Each number is 128 + 24 x the weight over its row's rms, rounded and kept within 0 to 255. Layers, rows and columns count from 0. Numbers have three digits each. The size before them is the row's rms in percent of the matrix's.

# layer 5 MLP up, 320x96, rms 0.175, rows 0-67, columns 0-95
091:148084070112123120126140156093121095146125126097139104099155109140166125092105090116140117138093134107136135116105174136102126093150105103140100105119135123091149128103134137131155099125110196126141156149120118144149076134114141107143135162124118151103119191099149111085154118141117138150
096:153155071112126142139119123131131137120130137136133118137145112108150116040124149075124087116145141135150150153114149161120119155165096089139115131108103165128101127158148117106128146127124107144171164125135122147148109110127132109115122150199193125114121097156126109102120121156142102125
092:099143106127123160113088117163140165126111155115108122155165119156126115108102123172135178111150110090080105153119089113154139124118084145145172172138159103156153133111115119137106128128114096113094129116123165087099127125112114103161119109139122075192112123116129132118144146107116131142
093:155142093119109121127114145134079119157090116128108137089124112126179104081134102101117130138113144129142132121127163127098124112100197134124155134127073110115156116137105125144147112161109150149122130146155088153162165143125100155085155119129146155077161080142138109113137148134140097109
090:101129120139140103139109143123143102122140086094155120128150150180155174104163108119091122150087163108098108128122121111109111151103159127147134140074120118167114136092119147100140128163153103136134139091125117141134126140114147135074154142134112054145131119118134140160123167111071132130
101:156146096142094157118110150093079141102161136128097109140172114159126155115130136115165117102148165116094128116120091112173165103108127130160143137126135166107152143176111162132133144144131125112074151158135116108127112120129126098117122106102090138142121179123146078086110097140102131138
113:097141133144139121205123110098090111159150123136160151123109152096158083134144139122128161101092080146160163155113115151137133128115126145136147122171109113104107121114124114115127125144152100109104146102122132167162106141098118147165101134113145116117085113153163075098103149116124152161
102:135108110109159113152097135119169146116160154143162107167075144105130115141106123119137156110139089131152128128157112111123117112110094134093149127111125112097080122125138139145110139139139154160086123056111078096152136128162115125174093139136118129102124095141128104142142145181111170124
095:147118129133142185125137106176126176107091121118108131138163120121136094165122161138156130105108125101136147136108114166118089126120116138134152091104119138172173115113116117170115124095127075126116113153155185098127152113156096104112167136141175148118126121119141157116095107130139089112
099:119168134143136127122135115129132113121129119126159096102112094111117093109097102114139087114147111138090120104144107102129114146122136126119126108110171133132142141114142153129104128184099146130151136147152171129196091172096090142117168127132120142106150087164133146097168144126103184174
103:142108131119129092126168104059098109150107093128166139100126101078108123095115090107145151183155118131159151109134125111140146095154077109129122147118117105100153144141093109131145160128137194118155114106112100137106091134138136127091113123085136098117151118136123144133107137127141145118
116:114135121105119121099113123085114134088139157125112152116158096151137171100126134154101140168147123112101096135151131124125176133137146139115138120087140108123153177132127163114196128140149133104118068149087126122134113171158143139113092172106153123185152114118125091135132100127107121128
101:146169166133074113115118135095156120138139126132154140185148122147165112121151133107117097171144131101115192124158122151142099130117117156136126126128112130130147167111127119132121161101176131139172140116132138117122109115074104135099165149104128142086115154073106152144089112131099134108
108:129130152122117157150143127158116127127107127140142127115130100169139131121127108129150095149135116154107106166099103153125175092070118132133163097167165138131128081148121118136097107137120118128084154094103148165170128205143122105123152118147123173158147121130136081156134115133092124118
086:144127103122126155123084129131192155108090115107140154100094125160131137065146131126070125144127115106124151121120138117099151154096151127153144097099145112141124138090156116167106142144145113093127126156136125158145115122149122126101134171129130126146111092156048106108114115103146138152
093:138116127164080157098120131094145102122150147127115139134116129130141126125146138128130122154135120121101116150141083131138109107085170182152086111129103124161097164117150115108095127121122162180151150151111139163105128151159137108111155140150148155117147091104151131156093142154177189112
110:164141125170119139117073079108135133113143105120119128143121140150097142131123132137115122146129088143126118123093149088142121113109102098133138100126131131157178119116130143126150165140142108129129108112105132060111057095128155103126142117192136145132124095110114125131118120197118122170
107:161113189152135107162148125105116118110151135094088124137124109141157119103092138125134075134165145140127144109110095128083137116124110169114121137147123149141109151107115137132136174154131131142162082107130147148087129115138178138116086127139138157130069112102147111082128100151121172137
095:125121139090152129111129102115107131158150098120097151142102169111126134136158129099109131128193102163127097151134125113119098127146137120090124170120163098107131178111129094089124150132164142114130131128100164111142130114165132111113099110129083090134190132133105127147113128199114123114
094:098112137137168122109137118142126104084104083109131115117111177145145126140132084079172127152150165150120122140108161090136163109127100152156127144144156108141130132086111165131140129093170147132109130123132131106123105122149100165120127095116153166156069090150117135114150108163114127157
115:080125159105139146169101123118090122122100098112126090148116128118134091134165124170112131140083132139098110136143175104126148111084129134088129150120116105134128123157145152102106146092134096105167198112124135143071123129120116096115158143112123121119123103135119123100128123065138143107
079:118123133124135092156165120091129141127171117177107161116111073106108143144150119086110142111145107134128118149106147138167129148101163172131140138114114104099130119158126124171104118132166121141114153121158118124132125137106156137144098160079114129189127098135164086109133118145177148167
117:112154106133155100161154099111099109165138170112142126170134133155113125114083134132147162122116124155132135109134110188122103073108112145159158094127132204139130123144146161114129111121111128091124077084110109113131104115168128104119143143124132088129120099146135136145117157105126146162
097:084100130147118086103101091140117128149098138187160129125151103147147121135158149063122128157114086134126102150139131111155089160144118109153122125135134100137141141149097132125160164169122188116139181129139140125137121104135130129125120151109118060093144121127143142108122121137103135165
099:090149081112088138083117118140107107159100074147124141083109101146150127119107135129137129125139156177133129141087147098127148102074102101120119130131136107148098134116134173117142121097136150150132090124116139170106146114129122153089187169109113138155164125093121150114113112126102141144
108:126120126151168178140155164122118133147097142148053103118139132077173129113165119112147138138097140130107121131117161094115145140111130109155099124119101114127119160164113101143060106126163143115106115119141147139090126146133137124134079145136103138125151177159121181140110137141126140143
100:122103147143108147113134112145100122131182092102158111134083116124147144135091101133124135181136131102128128155130121109123121143153057129115145135113107115134117153139140151191155138172167151089149126088148124139116084113178135143137134153130083106159156132111115150110139088104112129119
105:128140144131129114122111110115109150099102101107131138176136176142090115186113086161120116104136130155125131087153106118141182126125084150082106125144137133133117115131111125148093142099145115127114157109083166153123133144147118112099178160135119124064142146151128147097087124154133118152
086:166172096126146103112122088126123075127148106092125095098127116119178120120129154098099109122160108101171131102094124135155139141137097132153127117155105153093142134158154141141179123143152131099139141107127137129135143121136094089136159164187144095142097105155101133098123143154131132160
108:128047126122177128112092119138113175135097119120149137083123086134132149159141124117091104107109087128144124128127150077067134135147127148112168159140144096148098178153111139148151109120119173092093127138129102114119139136116132107100134119137107150123123110145106149119097143103130117133
107:115087090116151131162164135152084135161095156122140098135175143158121133116191148153156118089144131120113131161136116098158106142085132153138118139108155104138127079146092171098143125148128145143113115159108133074132152130090131134168131144154128119098158133116104160103111138136123146127
100:175106158119155126105131055118150130165117115101159137104134126139120111088141147090097148151086156126105151147126153114165147133102118149105167110101145096137127091132177144127105125188140147125163118132137167150141112163122117167158109143125139111154125107155127105135138122125130088153
109:115135111123122126115113109115129130194113151132141094138144115116151161161123137079115123120110131149153116112135114093111122110118153141170122122088144172117156166162188115143134097119103182176108092101130081088137137123162127155129140114123103128112144143158106156111102101100164109136
090:124094139104137146096150130089136100117127149125158113136088154131141132164151125111160122171103135182146098123143153114084087100153112157126146091113120144112154144163095189146123128107112162096164094149135125096125105163125131139119108133111104153109162110164155161142135133132090127152
103:127109091102147127117119123133139105134122124119097098112146159116115156120160165147126173122163120166151097143146130143152132119113151171181119127134158117165086099147131162086048086108130117148119130127126124125107151126129131143100126134136108126178136153135120116071127149092127171148
093:169119128129137100094124147167100094128141142114118150143103141155159161187155177104120108137137132114123148135150120103105133099122099120110125129106179112157135141157120117073138123140136161131123112136151112164159144145160081154108147115165087064090143137134139133125128125167157138114
108:140146162121144114134147086171137128148095145127138149109093089129118139132145116117128091141160154164142162085128174117130137177090098149107123160110161133098158130111146124129151099181128152072115125118116159088106135120106079162117133129155160129124109117134168112111150134110142112099
093:113158113139105146133141142177109174168133128115148109149113114106125119120132133149104129125097147144122130124174094137125133134164112061141084131117155140147100117108169170151120141102149133133106139075103109154144080127125155125109156187160101108120136107103116150107119074143118147122
105:147125121096127136135115103110134134127149134112088138126085102155147167121176145120108128151066134101133128087070110153133094137136114097148127082140159120131118119129132125106138134121092149133120178077083103097135172115121138138114133114115121118122106137160065159124114133172099141143
075:108110111147130147106123120116105174163107140141122126129116084100111090116098145144161117102143135121145141105148104115153111096086163052123154122113134132166115129106125116116122126122123126137143086142132132098190118076116131099078133157099150164122137097121155086128133113172128130100
117:109158110137158115156099114099125148139150081124128129149098140115159142184123113151097097136142134129160189155167129143142158094161151109165147139130136107127087151140094130118133142112112103133108172109156119116130124131094141120119118122106148131080098091191164145117121143088135136151
108:119120129137151101131117105164167120148158130116107094117138165124138094130150125139147165131101139113090121168083125130158131118111127166114163115124140139123167132129120139090115135162162140120137124107140112148121099178175105115123109172162137134132124072169119151124108107044147137117
088:119107107126115133147144080096082095138152126120131144096122112113092130124111120133112146144135133131123093153133115102151128129113153090107122077122153181099101111172070105135149079148107138133134173104128137135170164112122169139088140129146123076108117134125145147143136128133099115184
092:126112115128110120102131133121157149124139149147120177135088132158170117164148112118140114130095143144162099118140107087124153127144125118131122099128166132100143137111180135137120149116171150116121106096172144120082093165176071167117108093114112159164126104144078130119133112156104111117
090:179117110170135090163092141158137113153151134173110140172124110081142137161120134128106128142116124159131142137152141159164123121159121105104084110130106125134148116111118127153140131128167131157107160147089102109108161146136150115150149109126090139159153161123123163154071121149144150179
104:147126096123139143159110125133086138156085157143136134101134158175091102144081109120146136136086137092122108082131178119099098131118103117111144141121104118153145124130127130144177107110150136109168096134102100142119084105156163151119096144102110110141155105164167140124099149146156152145
102:122110116105112124107081137114126116140111143145101090144121073133131119115146110093061086120109152110086159144141134158109146161112067137115131130169154165148110121140145139129147116144087150120147136136116123114138139123150152143147114141078184143087092126169133108118138114151099111147
100:140110143127132141155045107092124153101148130162134123163118158170138145131137134115154151081137160105123107092114125141137145140152131136091099169145101140146185106097123103122119129106098121123131128186105122129106086107168129123117125121132144158101131096121163152133139161171107117118
107:128128084094074119144136150116112156148100135136159148094163104132097128131140151102134127116120098159114120106131156141130171088093112159154151087097112159160106132108120153096139120129160125127131159162120089139122077129151116153177123118093171123132119120129174124120102077135116111137
079:105165126102103112099113139089131128121128146122133187170117094154136108122088130100169124109125121147112094164108126156118179107142145108141153138100105144134114162138065138124115137121104093112146128132162148145126102167110153108143110125147122123149106087121076119136141105167149183136
083:125157133121169182128149134126153117103127099132137086136126119134104123094131130142150124142134124112166118128105133127181141141142122133137096161132071153110121096110144153140132107077146140115098103160124182136083092138069129089138107147142108141150091161118166121122155110088117107156
105:118145079116147115144122055116129103125114175107096149126101131108108127120128129091123150112163099125118130169153121123069108195118131095128156122153152135115136130117140130152109100132144127140137105112200119105121130146090097147102119125160135137138111108117085123171123136135160115149
105:141104112135108155150118161135098103112110154131162103129142112147102126167110157123169157133155115138135161128142118157101199124081126178141153127131130145106110147125103061132139138128138127132155117153115145147119117134143157116105176118159130168110150093088136171110107114091124164140
091:137153105117128155105128132120137132135126156151142137072107133118092141118165099165155122109099145102119130078156140118132116116146110149131151119111118115156152144142140163117134158140106151197157153108162164138152186095131110099113120093164143176140090118104162132123153084134109117124
103:095131132065123145093148140155168127107090129162118118143118147103140074112070114120106114159092129122105107137092144116150160139121105164110115189136125143135147135111115074124108118116126119125142136146106137167109142119153126174110160100097140130106171117120138117125146085132096151121
096:154073132115152107138098118160132132151182135104082067132094169157148117163122122090111135129178134104111151118074122098121134117124123161105153128133086097162120117121143111096121143115116165154129153113107147124124143139122090144151126153147149145114095091106084133118120109136145130148
101:173134101153148153111097183122071152129094164116134168137139119136176136113153133146169122117124131119120159170142121088163127095098113110157117125120158131138124140125146129129137135118101202129093144171131164163136153159158114126073121116137141128130141138137114101151123119104119106141
098:120139163131152140140146141128142127114172161106084090129128140112130159137071131145137170157118107120177143102106085109089090134132119150127106103142150155087119145134126154136103116137132142076100120099147106131119143104110124101116123144131126152088074141134188117163125094100154115151
111:110090124097118136126118152140073109144130122123144128160118118194130134157108147119133122147159121089123154191096151175128112144154118170126135125135137131124113133102086140148106116129166142128171091149091130128117108089103117152154156121111181158116177118113118121153152154103125153123
108:114137138159140123143155147122137093160116178109126140130146140105129150169127133158183110122138136128146114128170126127119068080108150115173133100124112159099114140156092133109133103128080168148149122096107091119083141141139129166119108118099117101084151132125111110131084100130092104128
093:113138184089117148153119101120109154134150110089159147167125100125126138125089114155131092107098118134096095205095128131116131143147108132113154148102129115158112141126142160148081123096110130083114113125153147103085100109151105129132126137137162133154172131124123156146118170136093104135
096:114156160128111131113172110121070183127095125103128092112108100144105146129128110109136144105098149134117181144098122142120138131129152142101127126109129094102113130168132120100151154150172138116106142069129119134102140145098150127128142133140086111112084141169110106123120109182069138139
107:109135144168130130122121133145141114107103145132166155154097147161120046141132117119148118116170173096145143121143102144138146113132081109122133137102131166081136118117155100129099129119191138126126148128138127131131110140168130181119114115112099143137120137160075103124098127134137174171
096:107158149151079125136169108195146113140099155096110114111123133155141106145134151113116104124117108140100142138117101144118101093140128138112132097098123122073069140098147176112144117128126159158155147087126090101123105150140130134132158142136099136115162175138114156123101101123130132174
103:082065108138104157106132099174115135122116116126066102088125137093146135162146112082097118138142130115134129088139119152113133133129160076099142114095077123147122091113148127103099129125112108105173144145108112101141126106133161094135107130144121171097151123128163121135098130131128138150
105:066176108189157143099126085110150166172175152147104113086129151143159119121122140105096154115125143114109130144132139144144136130120122109151107114123127140171150121143125123138154126116065129102156090176127114123144134171132092155110140148127129134154127151124142134156142120175109141112
106:074128117168151124104141090136120165163121104122128093142123085117159145154146095112128113151162102127156086132163119079125093117120070129115094132121126106124133133145143137112123090147152119131163123141078133091143070120160139114093123109163125125144155141094126143120151134125104171129
097:104125142143135082144115078134143070102131132130142111121151155180109130226092112073110118159161143117135121140109110118121126154141090132109076114112101158111112125120128141088117124160152163110144133125122165120118124110136128128141102124090104139148129124130135123125118105104139164150